{"n_layer": 15, "n_head": 9, "head_dim": 32, "qk_norm": false, "tie_embeddings": false, "parallel_block": false, "optimizer": "ademamix", "lr": 0.000379, "seq_len": 512}
Each number is 500 + 25 x the weight over its row's rms, rounded and kept within 0 to 999. Layers, rows and columns count from 0. Numbers have three digits each. The size before them is the row's rms in percent of the matrix's.

# layer 8 attention query, 288x192, rms 0.0475, rows 205-277, columns 0-191
097:524480499472456468490530506488506514452470512487554500543526503521494493432477505523544523495527479513499476511511504478524469519467456501498472518537507483536477501501525488496499477561506515494491515502511503509514545477490490453502537490515458506495516532462483494475516491513488497487501499482518537558497492521496466478508477517496472492482537508502534456578495501520486520485505477525473528516490529507537488502490487475479491517453488503492500458532502502559499508494475517507484468515530551545522525535489463521461488498455541458492460455486504492518473459482530503495
113:521489506480481472505487545494497503506485502541502472485528478474495499474530501541495516506509534484528472534492461555546537523460484535467522474497524551477476493523490555534520488491490506492496521479488554452491459510481489468520489528536466522508499508484494536508512490486514470477477502447510490517493487482522518484518453532495454452470462494482528500497514533511538537498508529532530521476491475533556520538523537529474467477486499562497521452518494533512499498482505518512506454480494508523504527470521490478516503516484524507495508513549529463509470508527497533493
122:531510470493495503511527444503499497460458526492495471502534503501498495492554460509491481518482492492483487441476536456483563477491463524530501472486489494478528522478535481525522521521517465500478518521496453484511458482515519515460492499538493461491497526524556497549511504534498470510508463510542496510534487508503519525504527521457480496537554538497492480478518520460483501497489486503493469518484530522448479490500471519515489508508524489522479498507497523459497471513482540578482506518503481473495488490500489525439496522543477487487488517534513511462507491539483544523
117:472508474493479449551446515492467510431528442501512530495469446489503511488513476487485524498495493476485532522493493520471488479495510482475494518478474516498502509480473508493473483508506535511456495481506509524519507500489553489511504552479497507487470519461517502497490469498539474526485486464488496520490517537521472522537501549490498482480532504511548549515496501510487526498524528504509473520439517514515493460514493465456479523506519507506493523480535508486503511524517509485476520539534419514459504517462466481433481522476502485485476495512506527489536521501554490541
123:518516473484529492492461518520489483482514454508433480525489481471484492503514495491495451484494528465498503510504494502512518502499488549462479445540510545468470530514509524503509449538539467556504525486457559477550459511487480500473499541499483558514496485528527502530509499511557495498487487502542485505499480541521481466489510477471505522502491506519486512478509469503484474452505489494484513510520491514492482512483502532516537521468484538476477484535498412483508514498490528495497474480446509485524538506514497533450486493507480499491461505471468495476510482484503491468
121:502505475526553494503491516512512503517502521483487471467476529488484519469476519450509468495516523477529496462519500481464524537507495547490478512489527486515501486483528539481465443500533492484541494484511548482512514458498480513510527466515544470479516520478537509503481459465509449496446495543500535522555490550505481472437500501494473500509526472499498508498487487490520511510550496433539501509496518496492512480471484505515501546512486527492523531492484453459487510530489495486483554479515530531543486490530498503492490512480522548506491513505525542441484530509498516509
116:500510475475476514490493484470483496510510501500500498493521502520530529479517473459473556506510525509540467538537507479545480500434466531464533496493526501514520512495522496462473453526562552498515512471530480501460517479490508487499480473537554482519515547498535509509492511512494523475485492482489511466535522541461498513476512477480475510490479479581489523503501521472522512489532511457524503454519478481484479501515522468470480495474508476491480489469479514497500495507503509437504504535526504534489472511513489497488469508436475514482481423508465494521486498514527497511
131:504468517504497520540495526513529502547508516499501460500516502477487481436489480532514545511524508476476464515505518513539530499475505512483496476535504509500508470495516499483511503492484498493478483523504492475477502489496487522497506514500456483531528549495508512500541494551507504467445463457525464495471538511473492507494451498502516531512506476522515465545489483456526507511525468476536518535506523493522469489474539485450462541538522464485494517500454534477523493442475518530506485493504462519506461508552470506476551494523530538474504494511498519486474472510572522478
126:450503502494446450472523490493484488541505508500502522518509458483498495505517532502513523484512521498505528481514477471465510503518539505545509537466520500553494495516506535532486505502495485482540480515460549570467490526513496500478486493495515484502531461463522496496487507526490513528510498511470545517509483472539462460504505547509479509510507513486465509523476495484542506530459481503460513538474491475465533501473466457528520527483500461506478539513529496506478480503481514485440509453538534536526543472477478504487483523497517481543556505502485486489481529494487463538
125:447496499464466495488463494497503478510477491487464477532488523522470501492486509469514523527494485533501484478486506527509526500555515494477491526487508533472502491501497492505501529485490522481461481529544524473484530459518497482485466495525514512540527470468516476524496535502564516451500578487433485464525486514517523459515480472486448473470534514533484517533528502492501513486491559570517503508518480521463457481509509488486490456472472489495519471476506497499480488473467489479520513480511484475484491520487529507502475488511484473477432515459513503528519540504516488483
123:476509474472511522518483445477520493526505465514501482504474555466494434514518525507452500506495499480541517521499523515530484500523499497518520461476504479465490528462459480454509510517522501546519516479512476515491492490524496522437496518554523545505567481458532507542503484487504530537502513491518508531498487472476490471507495521501487472520487532518471522492510515493528531495501509518474492474490484494448486558489444558520494478508495527495482514508495506499521533499463482497489514505479502533534515489486486521520463459490509505484462488519484491504520488544448446552
108:526475546515478517523520489489498486496493512544486449476542524496494526461430492509496479476529531529510475471485501472498525497481506493480522517505486518507521485541488497474502471525457457462534529485489532452467504495506458479532496476519473508474527515502507548479462517470511476506493557508510511456539550500513519496471475509511492469491519463508532445480473471535477518486471468495498507527532461487551522450477512508507456499486493465491490490515497463532482529497443459515463501463495510493497485496489485480536504500511517490481516521466487557499509492500464476497
128:496506539508516470477456487521473523516481450560506477518494472527519483494461489499508504477515527542462478524510463493519481494492510471516517494490539481514497473547471493498521496511466546481508475531514496502505529497502463505503515519515502528484529448531501504496489526486509498542498499523519468506496512515518539466439525479486499489573516487497502517473458466489487472519506519492525548513517516531475486518487526495565528537512541471496488484490473534470502550494549500462475524519475527539493473523487533524500464477520491493555531527495483509482499475535459458507
122:481530522512468568522455542499532456515518482520470482525480474486489526490499534491518499507473485490530461485480516520481496472511524473533506464479467544471519513517508533495469513465469500498513466470542524475501509516515503525519451515525496510546479512514526522467523499476520509497457510495505455497503548532503542501460519458510506423487445525532496492487517500500509487492526505466551470505476467529505460496500522478487509477503496487432535525507493468501502483479452482509487526490459486502496488463499518496507510541532466526480506461509515477528504488490536495483
128:526498456488492472475533537517491476458506466511473505487501508526545517497467493480493465516479473493496509482520495519447522499430508551523507520487468534544477508524494530539486470503521498488463504486512525491477477571515504461497506510503522499494496502491494542475545494502500502487503483495534454528545498499491498472512462445492456533518473482497495473497514511487530496509476553475512536429495475500508492486491517513527499503487471520510514523504521543442531524487559513500527492516519522511533494502530491528489507502504485488498481472498529480509455472505543558455
124:515536511463440501498489489513487545439483493491490450497522514519494515468469512487479471512482521489512493523524510538460486438499514501525502523485510493481491523502498537540497511490463443519495500499487473480515482446530522514534487469479466517516506541487518505514538428549468465538491513491532524559514508497503451544486480511516518503520476513510496521481468509515510501482526511456508491482477514479541508470519492491495494524492497527560503513444520534512512541505485483475516478526516497512543516503503504527525490512486496431527478488504505501466487530502461477529
126:521484501529525476498480499482511477475462479508482478565527493522486522503553530479547506523539507517520514505507528496525465466492509486461520487499493480530438473474497499480499500493457517463507450496492522553492464510524497511517536511509521541510522509538465519491484465478522501493480554509525470517479494529468479522516509490515503513539481470490517513478473472492458497521501499549467483489490495513500465542510481514482506413486457508517533504510504511518490508454523503541501498433490510524543519512535497517543457472505540480456523494504529488507509535507500490504
112:504502487481478481490525458557493502540537504492461468509472542484500448535482550476535532505508497457485462486523515472481501513496531527486513516561494474484511566516490545511512494460495506511504530490480543456458511482469497488477491504496491495515522505475474520533496500514450513520515444490519521486488515521486550523496513502463511553490479534516463493526458449479528489470477548477476565486523509500498483449496494478493489522477500514504500530520531508505501518533514481501537506483514500548492518506508494517483501495467502511468507499488459518555479517520501516468
117:507535491518494538498506488482528496494501558439509505489472486476568504507498510478550519524489479465534488510489479525536464474493528491479487486517515521485493480516496493536519510445495488491542536531488519495454540515514473457511551504485474493465508503473466495555519477513505473535503520534453511531503522513498493512508459528526475518514495490524477489491451520519522546524487516499500492530458529482459491496519524549537510520485498508449510510478500490516507542490490453473516466499501524529491476484477522487518461480516488494480472554527486503531461478551496528512
053:499497500523532532528514472491529556500514530482492487568482490462446483495504526516474489495494550501504513481489419500490506538501542535537493481526506481492529496515531513490504533492483487506481475499520472511494488491528489494486491473527512519573552480463490510526486510492538513537516478484527503529525468531496492496470512471486516484502472490513493504503493517497515532519487488512488535474474474501492502524450461463491503542545484560505470528496522517503493560508505500479510493465523459488492478524530501455468481492489541479471501514514516468467512511520577511482
063:460472516492522488482534451456475519462470492532511499545509482475503487495509526512497528471515510496486489518508494490492518578523511491493523498466473489462536536515508497514508506509536489511489526541538526535487461504446510504496445486450516515542499452478548496513490496550531518488486487503522510507510511532540510502534533545550440474529499462526521486494517441491467508509480498504502485521546466492533520509505515470507497514475498486509440547492534491515515487493502514508475532498523520538477505517537490484537498523541491493478527487461498500515530471496491507499
068:475487514477516488511498456528491509529533475503504445474504495479533481478482531464476502535462528483479495513490493502502541539530531554484483466474514495437506539517531535472507427538473519468508532495514533497499516509499446481492493437522503503504529498511509532494509491483534499515492485476481474476497465514512503486483512568533523466493467478557503534527460460495548528506479504472483483493516493474479507520501484506500523482511497512499482510461466497505495553533521523517506487503529478505484480530549530448490467482500530514482509498510505480535490536540508492486
066:487477488476460525472510555511466535470487456519474481513490464430487491489494492488482515539524530498466502523505503525468495480524492472500485484463472534483525500552522492523549486523522502491470532536500481523481552471497483464470495515423505483508476524489496483482505506480514497530487484477498479545497534476501500484486508460499461473501554482511497461509507483443490524532498493508502509496470487480517522526522524488540504538465475528503455520529490487530496469489484480487497543515519552512554505513489480507522466480534512499498487509472514510490560484543525497478
059:504469549534514476484508464522456523497497539503506471440550437525501497493513468497505495478535455517485477497543518525515489542488513505473470481491500525526494468497476487495522517525495480473516546505490520511502481486515465458521486477505509497461526493494471509481442521528488488488504533494510484492552549530457493465456464546514483501515472492486502511501478516507463466486522488428468487523516467493532484486469490495526489530496513519445509502496480531509518520464493511502510486517488457524506484506454530525494518485489495447532513495461500501504475529477467450495
086:542456518533507514528516491490470549470553532485473492530482491505472473482559500547500515491523530494478508476536458537534501533494475518529525487495491484477506511513529535487551500516539515493502498507509512522489452505502473524474493481490515466490477508541501465501533508496490449513501524467539503500488501553523482504500526528527473528517482522508498539523510477508537540527474509506485525493558496494498537524508485536495460496503513522552487517487487453470504487501526496487531532484542490555516471510552525504512474461502486526448510526480495522524513542533522516505
079:520468519519512548522492450468525546497534545480478505493480488515487475517518493501485507490543511471500495502536503518528510536482446503525536465492473520437503587514495517468554497495520510506495506470509508512489499545461541496513479475487531493479504514539533500514505494482518474499490503502508524482502442561505500526490493512530473494534462493518509511506530488528519524493504454477487475489546488486513530523518467513495436499520492527505485509473472497479515487526497501505547514490507441474504489504540529440480493455524506524485533494513474478537523519518488498480
070:520449504511491529490473488488490558480548484465520493518475535452480470479549510519487535486507513464496483478506475500491492531536465520509494490476511511457540531513487516490514465540560516487495523490546490493476493532500486549466490508504523495484518507524511538548499489455519469481464470484504518460429469526519506481521509533517469500488472521546522484494476481486467519427496494528461519507545523459501508487501506526518489497485485507497493501500492480503492492519503502487509538484514496515506461525511435497513476472498513518462536528537490495530460508512545480499
095:510498530524486528542506457509543537471533526472482500513507489526510488487555520504501475501512552504471502493512474564514482505508508535516531507507487512461505563521491552512550487456513487531478495452488501536475453493483488489478512519457517502521477501532508490499503526498491522533498537483524507484482484545507461545501485510514484507541483540538478541480512474537516470531479477478494483476509501491507520528526465527514482508502486534563518504490490485440521474514495469504535576475522495482539485529522479461500508469512506533494507523506475489501522513487489507507
070:491496460480553479480490469486507507501539471491459459499511521497462512516530489502479509487496553505487531495477432490486513466502550541483562488509483483472491523527477498549547507481527503515495486508512472540478447543463509537490492502489512490554491486524449470470528509494474496505510514466513500499469485471526442517522525518528460536521492480506508489514531492465507489500480526493485470494507481473503511518521504509490531496486529501531455541514458483469509466521499502500537539515476464497493482521543494489523534500493504524466502520463468506553540503482543503500
087:469501514518533498480521502488527478529490481510518499473484513499555527510415518498495501509484477496510509502459450518496532528509515492538485527457529462540546494501486484511483493525485488464502488569514475508487569522485505517514491499527508504470451498473509527513556489474483502466497458515488504504496509501487556452488502512551483505441514528477497476509507480489523526502501511537520520520470521520496512472455525438508510511488493446487453492460483529485491494508520535491442500491509528513500484490465506498509476492520488532496515523524446500507529506458508500516
094:498527492488498476502465549524488464525464469507537539526494490494488474545492531534465486483503472533522496506477511496506459504552546479491480532502468460515482430488492484497490551470455493549471489535501529491510488489518500506500515530493467510546480511484470494487492498487511501477505504494515476509482556487440535530540474478451506470475515506477467508521511523487485471466525545518521489518509522512463470482493509491462543498518520512465500483510543526541482473487496491544515454521453495481511484485450540505526487547496512505488492503494499482528501481463526504498
118:549520511512539455520502520488498472477468491466486495505519507524494517465517501431555548500500509471477496470503480475487543486496477510494500496500506502526478458495535534473505456488530515449545541447513528504497529495506486493472496511474525483475522522513528472510493477523482446497476487478491480514492508541479437509463512509507514517508488457510527467526467502487506512506542476466526492523494477488538508504484504488517475548499501493510499479503512502457491534491493512484468525452524489539479500533545466524470482456490551510501493497515526523431481491538531501503
116:486442538508511547523488466511496525501463515492485508491469538510518479466525484488474454471486487501486536464503473500471514498497471527499524508510448501477523568494514545479503522468510448481513519466518456508483487497509521530542464514513506472485498520508520530471507489488493526511471466510487492517485488535499513505506511495506496506526488538509487514462507514533533510491509465486509531496491490505491541478518455487486482531507440507500513507479481527433544498520509481523469569546546498452533484536522524497481508499502485502509511502489493448507570506483473476540
137:470521461450471530437531477543496486454511501461500516481491508496512517521473522482504496509463470463492490507511463478471459499515496543502483490506480526456503503516503523563489522511480535508511502490455542493522543469470511471497480462498493530517475482452488442513493497506511523501517500490438519477507490480499506491507489522515503527430499526503454491548481515535522513494443532521471519496486460487500527482530505461478550538505493532495503483509521519545485471563518492468480501494495511484501548493478463506474498485478484492468477518493497515531484498480502489485
134:494529493509473466500512523495497506501470471476525545490457522472488488507496492496522472503457487522512536522477482498487506472522519531527507475510496478483496484464539494508473468506500492506452522539457493515534529540534549508487509552466488528483508509502465474535555481486505494483428506500493477512433483511490480494498530510505557514539515506515513476426482532495464506492474500513531488542503445484487501527504456529511520522506503518488497500480494485480507535490530528557516510507459539478493478512490488498510461501468454524539503516553511466504520499505517470520
153:538508489499481511511483528554484501452514460476473486522507493501508489494463486480475522465511462500479505501526531505442482450529505495523473505515528510482496488498507544516541497548494436507551476512491447531498516499541490536523489520459508472498504454514467546515559494546510516523500483455502492462512511534492484554484491473529504514516465474485480520506547524490521480488545480508528476518490465503526492476486520492487515513508510451484525489480486521487502475547483546484536483524522507534483506496510528551477526535522488482505519495503484468517491522539525516479
141:530568505486530490511475517478497504489529444471504481499492492445487519489487485466497500497477516495465509479503465511466507476527541504444476487520455491457482501464503501511482473494481514456482481519476534528538486478466478520498536502479461514536515522500524506509513520480527463522500527530518480493526488523493500497525477513483473498503561452498510498476464474467419453502505515511479479559460504522476509488521531511512538506498509533490487537511468493468476516490493516505494514490468499464471473506474535501473477507554463507478449554502486502511508493480524511477
128:486528475510544477498519482485492494484488471490500514507476497503483532528516461460526487507495496482470504464486480497469497516534498485510531477445454506509521483489500489530464487449511549491515489489548469526513492506504490529499487505506570465484487487517478486517505485480499528476554502532526478473536498480467519503500537475541504502503510510508486536466510486497502515549509542511500454488462506522498501475559503473499523463541498477487496496511541527432453453493532508502475555497523472503467442489496475496526507499502462524454533471473517488501516559487512480492
142:496469503519514526474512479523495520570479491500457517508476508493471478509530499487559466502508470479525516473474538498517488500516501495499536472536522513483500516471479523490529469504510494566548496531504533503541525516526515515464473528507523507504506473493492554515467494495505490520508482508563489492507463531501546468487557484478516565506476527476475506473524434458545509488493484500501507495502493539493490509469491553512488500460482515506505515555512450503509493493498486536473471493471517523520534471540514543503514487502461536503530507509466531499504512533481503511
139:508526531543512533483462499492481496485502510532509486478483462525525488478484495463463513518498514495514494514506459495512467498491535485483510460468488514506459504471491492516496461519494546481532516473490526498519473434519486514546556507497504546523520473475520508488448482480474537542512532474545486543506541502504500493466499536548504527535451489510520509468469494525514498482506477441510488484480487493537518485528506539531501544480541520543507497491512488525513513511490473453463474521490520529526469497490540525511462494489498475523500482520497524479518496460446469534
139:480505471516485542532530519470503511448502532461465506499514526501515516460512502468504518568473488468513488485473503507523565467494520531509506478480494509455548541487536483514499533479503476527474528536499450452452498480517507511450499492527480482494460566457533483516528475522485492484513480472535494499508504515471535544517495518498509504509534530529492482516509520473499529507515479478508466476497493534476444474551520504484475529495521545498484517511494504496530510491443511538486456490472454510487476468494506511484515526522470514489483510504504503481495497523507522525
137:510530484538506533512544529490524518511516513482518471501535521464503500538487514505551460512485494484490486520502493529521480525458468529503554499470445514488488484491508559536504504447494498537531495505504525467517505477490454491531525513506479530527502538519494491530522483503500476508502480502505487518490523517488479522455484454470490490475482465500469519504482496493524522530528497480547535489481509510519477501476554504489559531532459503483532488511493487470480514457457454487498481492460504555483468517522501487537490467482526524468502486566497505540499513533533498464
128:509499455499494486487490527486476486475531518499511554540527504522473508516540478473484485515441463481465547564506489522486524504455487478498471492495465507522496517458499489518527524484534523503479500467484469528532453497500537513532496539468501508505449520505482489479500513530483505452551435462514456503475492499524473479521541517490515511466508480504503565509508484481507541490498517527497496459474504486494509513487528519494452461524496508559504494502537491503511502464506513524472455532536462482499515485533492474465494523481505479483486487506503486508486502512515548542
152:484507442480528474518488472486485529498512473524494519532444541490518433500488509505478526460521487532484499489512467508498467498474499506495505504502472477504489549468465511492461500514503507557480508482533483491527529494448516470491483500520522524502513531477491530493522484509480518497511497455513513503503488514515524531514508515502525511506534527526522507522482529464532480494525499501515548459528485514503502493478497489497478513451492479519488541515518508477517509533502519479510522535481490558421455524474501532466503484425480494493469423496445506533483466506521509505
128:557519529519553539477491531517491514496458531491525502470538482462460514479550489522517496502500462476500517536501515502508502509516483477452520454530502520457476528497519471488503513536522499493504519476511483505541552516471512537499482512503501544476472541546520524513428493484528512492480516498510494519467478506466487522493509492525539509467503510522517492483550480526503498451505477513493503486512510484547523489527508504473496423503470514465474484484494471529544499509516499497504536541506490480466467533501500499493482480500484487475509465488516493502543455483531475445
138:536520489504525514478481500476482469522504529538524500508466529518518513510471480468483545537478478536496483497532473464523500536485467512496465504502507512468549495504520482456505484508534542440472507505514528485478485483492499509485510481488555499545500480510485491511498574454492529459491485497475430422528551498495503482464506462480486506501505516530500487490524478494487505479492488488549483496540446480460503507468535505514479509499495488484513450501494510464486485495488502513526501508495503439483460534498495506495486497488470509467464495460501519513502481517504534443
142:485476556483474486513432462515488542515463482541511464485490494538490543501474498534491495475531493518469480535475464518523518444461491487502516487500541532502509462487502488514528474497488557506494513513525497496480501532521522507512467541519466522516518500489527474492508500526550535521517492487461477492486467530513554504482527475515528513524452515485519481542490461489478539509480515535554508501486489552518476474532535485489519542496505495464515486503496574480505489481539473502483464477482456479474509486517471515477495498517490526508535511513474483492527485499482513491
150:506520470485503507507442520460511469517470466486466480458508492525533495504483523495444476530479540481580504509509494537466513493492465522530474500502526539484464508497522530486479509494545499481511525458517544503525506508513463452484422502502527543537509531487539496511487513493533507509503521502476490499516468517554496509510498479510484487471481528513498526484512500472566508464513530476497483461496504509472493526473509525491482475446494508472504541460524491451508494507490474467505489489492497553520506462516504510503520507495497533490447470511488444484511502479497512497
136:510457534538503505509531552516480476501469507503486501489488484546534512512498519495486446477480502504497539489499494495456474448462510523521486533535448501542497519413530492522524490486503512479508525475494501522458474513523488471503503456500518481510457503547467537510510517523481553495508505511494510502457471511498508522509519512524535545565464519436490468511481469499519505471509506451490525485494478512481542467529522512541495525493493481475535554503509502518540485505526519500539499490523534476477518494508499514510502485495496491535534491506510485480459485481488523474
145:492533487525524503496482495508490505490467485468525513545534521535534473508510539465500505505477487497494509521521514479513502519505527514531495481503564471506482529562472461505509555500520519487522466546502454548462514490492493510443503500501514547519515472514526501479507501516470511481529505515472488530486510486483521471498511465500490509552495465508464493479493553500486470490492524516448494453501542499451495545512510473516531485468474481493494498478461544517482531453496483470463499499464546511507509533488507558496480465519525476509483530479508481528512508519476448523
144:536508480473507496494529502546460491488497469564513492519515485471526523486491509507487509490488472505499518476514466507493502526440498543474500480491520532517498544527529538501524474531512509503471506505494501514487447550504482504511550522522502523504527488486502533463487475492506487497505478483544510529535476453491504490536462505502407511515477506499472467450539497499498497513505517487491514429494476501514501500495467500499488502532475546481461497525490571497511544499555513510481462542486507474550539506507448512503517517494500514510515487514516477517500475496493513450
078:506484490490528495522522497511492550511566467516502482509493463515512506542533475502538473463475500509473449472471511507492511477501504487538549542461497535461492524511497505502507518463500495542488533544498513473521514521507516531458476445518472462518463464505521493527510477475469505536544492508481472470493541515492513536509467473469494498474487472479463565498493557482502464507459507501513512456480477483506470464520494512518496491488508498486507497484521494528485504486466474466497563493471529479486504469467537486480496549483481508511519538486471512538506503523510527526
086:521494527478457507500477548545480512507511451528461503479513433492423494508521480495519511493516512497510516500524524520516473494501550523468521482501479477513534478452526508485524503541530513499509478487469492485485479512495518500505455488522513488456552515471476513490520497530499470504457459480508511509503506522479450482535466526503509520512479493528503498531506503504455512501500510493495538497527488478512514504546519453486489524514526520527460475547489496529535561526521508473515496469540474489485478495522483541473443474479500464513479503547531492472442511525501501511
073:514516495484521511483477469493468552477496468502488441487513439500430517536524497491506506454495483503502501485497499505527502487508501503523469496502472485457503481464497479489472464543504479506539477531456526460476485487526501528493478499494436496483510523509498514521507494523487453520539466489514477462486513513522521521506443482471502501494500510512499500489518522507501524511491496495507541505521561540520470444482486494492513489506499508476558426510457513534532536521496483490525516511504488468493447478449476471472475520492486463495488513541505479501525522554482515505
087:514466544506444522494483506543469517487503493488488507493529494490493481496518523487512542463489508497487507487527514502512471492524521549482522521543494511505484518473519495448489482544526562495504486503488494496465490486508476457499488484538504498484549509474509560476474516508480465522500455487506493522482493535448486499491508516497519505502461478533520499530484495506534515483515482502468521502522455478542494472482530505491459519510519511493444503553472483526554532498504522463478465499551480569514489535529464511483446486478511481475485453524524501491464477510545510493
065:540498541573524497534533493488464484489499563518464498488542492500473481489509513493508538480469516516483450489506511527508490513511550521470530477506487494490521524470499482454505471505518497474489457514472487473492500510519500500502498496512486525528532504505506556498517531539476468536501500527518476461505541499479504514480439520513498541502480491530479499539533469490517490508500462504500547516531513485520464471515525457485523576515523534470485467498499484499533519458505524442486465503538462505526499507523522524466523451509495462504472520481468496495500513516492488517
084:533480525504456515499525524508472491524460493489502518499491508476531486491484503522547527472478512508481494498530534495513507500482523538441532535529476495509499513480517521440475491561506516479479446480491527494480497510496514506457475518513524518458544502466547542510473518527487483483476492503502542538498490516491503481483513515473489527508465486520499502544518474526493496440524459510469531553508466484547504499499490514534470545527516507502459482510486479521545515488520520491510503502528498554495497546509476520462494444496512503486483479498509549469469434511521504508
082:481501446492526471466490496504491483484514495492506514481472514531496523503508521500488461527491496498525480508479513479491452492538468446531464513487516462497510524529461502507478497400479530503502499501500477535499539485495527530514537513473511520481486497515502481518476464483533527476513506541500471499501442488531472497511507499497486465454547504469474496469493512474476517542453544481488480474480516495489509531474536525485513479520486509534524542482549518469465504520492501501443478496447468490487532479528501478509525506474497488513540519557502476517515555486472494508
089:508517515535520492510517476486509508461543506472514508518510463534442523516498511523461474466514471531501446523508486525490521476504484487508482471448537478502478506539474495505509495484488488521481463468490513506516464499489495524539479504508493511524496489502511533526492469478494481523487523523525472456540508480557506504501466493537488513494534488460474513471543524506510447528466502507512512501509535550506495477443521459495521452495513475485569495509535485501509490475484477533544478494478471486501519459499513489499554548501487530495494493498482518521513536530423495528
071:495505506489519507556485476473530509536447530511479481503501505549546459508484496508525479482505524543498505502476523501469496499559498448491509521519505526484488474488510535532517516481476496490494515471512473500509481498530475500481496486497484485511533486533511487441514532484488539480526570474460468482518497466497549496510473516497490500505494525505534485492515457493490495441505519504541510510482435520473457513504502474518468523510457504474523490482470525486486473527503518498518514517486545489518519525508544528493508530539507502519495537411475493499500486558500466473
092:503500495515495538513501551535498506511465511511500468482506498487517447501491502487529515498488497471474552490535499494536491536486516502486519483577461553432509487464517496478514475529535529490493533542483541461448521478503470507445482477538469497477520493469508491479494528508479507499502475482521509528492485540474493537480488492510508511521470517503515495544505515527493494450546465492487506518541467478517466495515453518504450505475487541521463488463483493497498529509516538497501495495496514507479513504472493515452448442479532470480499498467515526498492464529513500518
078:490480533543450493487489479503469511534488502547533486540508467508479487484548504483514502532476520517497503518518531473489533451509513521537496538492465499479490526458473531464498519505532474496498478544472460462527508462528474494503520504527526516530511482515514515468493486506486491524453510481522534538492521496521495586490495480502499487505491492494497498519537489514454485493502508493480487443507481516488465532493432501537509457515496552497534488471525486512504469471452493494539507485461485539512510467471534510504490537524495486551470513484501509515522469527464493507
097:500493536529500528490500502530497504490469511499465488475489461493524429468494485473515494490452521482468540509508467544533522547493496514503486494515478523481532479496528517458487466568499507514517542563507496474500522515515497507508505491502486504520481515524522463487465479506484488516470483441481475500470502519471516512463526504505500504536476475535506484506472497524474491433536459499485517542530450473522481497545459468493502504469484536493463458490457485503509521472502492492482512512538514522488499533477524523454464468520498498477493488475485482504530430514501489487
096:483496475494512479473489524493549478506542497512549513492460517521489522522491511514439479529505503514571478483472484496465513494495507494543499485475513471503516494546460488519510495473471468499512491485541476533501497506527483504505510510498519483552484485499487508528537494516502538493506519496514473482502503469510532514514486500506470485530507544465463488452537517471532461526464510509539463491483503507450520538473496498492534502483490514499524506484521542520487471466487495508519496500443483510484477448519495458520580518543510546514473508540462481490517558519489534488
063:520513528506485526514503459503552521503454533489454468471478492529512514550528509451539502515457466482549496500511544500509539507511483495520528472513507474519480522515514486469510466483459490511496542541498517493518496468561502533506481490506476495496510464511532519489520459467510506543497525523500497495485578521516495521473501461534507512498510498515523486506496520494509518480533470490512475554542505488489456529508481495489478500448495519466489479495492472479500491475525482506529519494466468492478482478477493516479511457507457499465433495486492509511570479537480480480
085:536491515470534536517472499486503498509485511505548539454492541527467529521487515497483506505560486543501497445520507492464481506490496526505485548487498464536503491477484508489506479477506457505523516517523516495513512476493494498521480464492555471484510518495514531518580499529458512477506552568521501524509481551525432508496498509493467507489511508487479458497523499523564518520501492521530516475561524450512512479502526491500511524481489472548485510531534466480505522500486521511484496481506468512500451515518469465521497502474489480521516483503485496474482495514482537522
085:486531541500507516526474482507528504475522481501461521443493459520447529532505493510530537511509527499481473527465448542483466525521532431490501511472493523516550500481486493509508516493529495496443544548471518497485485485491527507503523520507522492490501524505514481466494505467551447491507530511550519478544459490485549507440506499506494510467537503492515527532518506491484479463506491487547510543523467478534511518501524495503515503528521455495494472527501480500483496492503477473502526484554486499515494511537510473497527469504490521472466496464530511535480506492536527490
081:532554523461499487561463505479510482492502529475518469487519535484454465514524517476481517497517512521514468545538532536528483485450568477488536506490475526461479501520502497495469514461472519476519557507510511433484540464488503460511449519496471509498468499506469483502507493516485509477481557496507490471506482524517524493482498523508496477533493496511460501513500517501487543496492472472528493497534511515541492454483482539532502534501428516481523472514509491498477486528495500546488509477463507503529492498513510506517517463497529457505488491464538473524514482490493514495
091:479462441495475506509541454472512492500548477478534529557451495506469463540519524506509519519538533488487520511518501491485523523489524525486510464518538497497511500524498497478492506517529511462557496518516509505536481481533528491460484519446533519508465550500527507522519525513525532471510487480506509468532498515479516507501529523473488516473501513507485491483530498523491515534436496515478493502509481535510534504469517504482495490509428453491525528474506530489489485518525521500477526481482468535459548522500445468512463508476526534481529512492470508517511529520494540489
081:539507506520518487506507488487482507492506543491547450442495481521465483508469467484525551497490511535518482524534523494467512462517510548494552471477499443494490510486484490469521505505474508497468518466490479496520494487507502495485538485508529497523491515514530536519532511494515497488505503480509520491460464530475480444527502515514541516517512529533512513515477517515511497558528483507533509467493513467508479461500528466532498515525538459525466496511530516460475559508473540510500500516503500532492487562533513483513475493486481488561531487544433488481512493476501503541
081:502469502522503502513486482471508472534484528480468467513462502535454477512510550495482506472475541523519503501479516457536509505491467537494538498494531431542504565494489514489456496519524509514497470510488522506482502498510504498520461475417488490501452465540494496474522501498501480489528501520526499490503503488515472516494545520483480555507530513509464494483520506506537501488494490542533497487515456483505489497505496465498500500496504438508474509551518475505530511517490471536464502446515501469507533517517485466553534513516502515463482487479493556470517540469530497483
091:469538490540514471569486490498488537511528506536493529472527455496501493540533530520484514491508493520520540507516510513500475515515444481521528514506539528488496528485485492563533513493496490510520510527518499492527517492493479482510492499466543508437551488512500462451456516514485494530516502470514514493487519428533493506487526552496498489542446515539506510528490505479479466479511478549492528459475481489501519496527488528529474502552514511465470469491536516517539502498502497496518530513541513515514502474509510495475493513515506464519562491527476504494491491479478456496
078:475500447469532515509527458471500509502539539494443478577481476500453463472487510542507491507479469492501451513518539470493517498518492514488490481532526510498451535507527485507518514493518476511490493459565490501526464513458502511506474485456528521507484501500529451529472496505469524495514491512480496554520509470511453498478506531489474534502471485482481494485554505497553498546499510493496494501506524518490508477484493488543519497526487473480506494553489494553496485515524513510502517522485517485505488509532478528458560545499497470480507455455476509492492522494498491524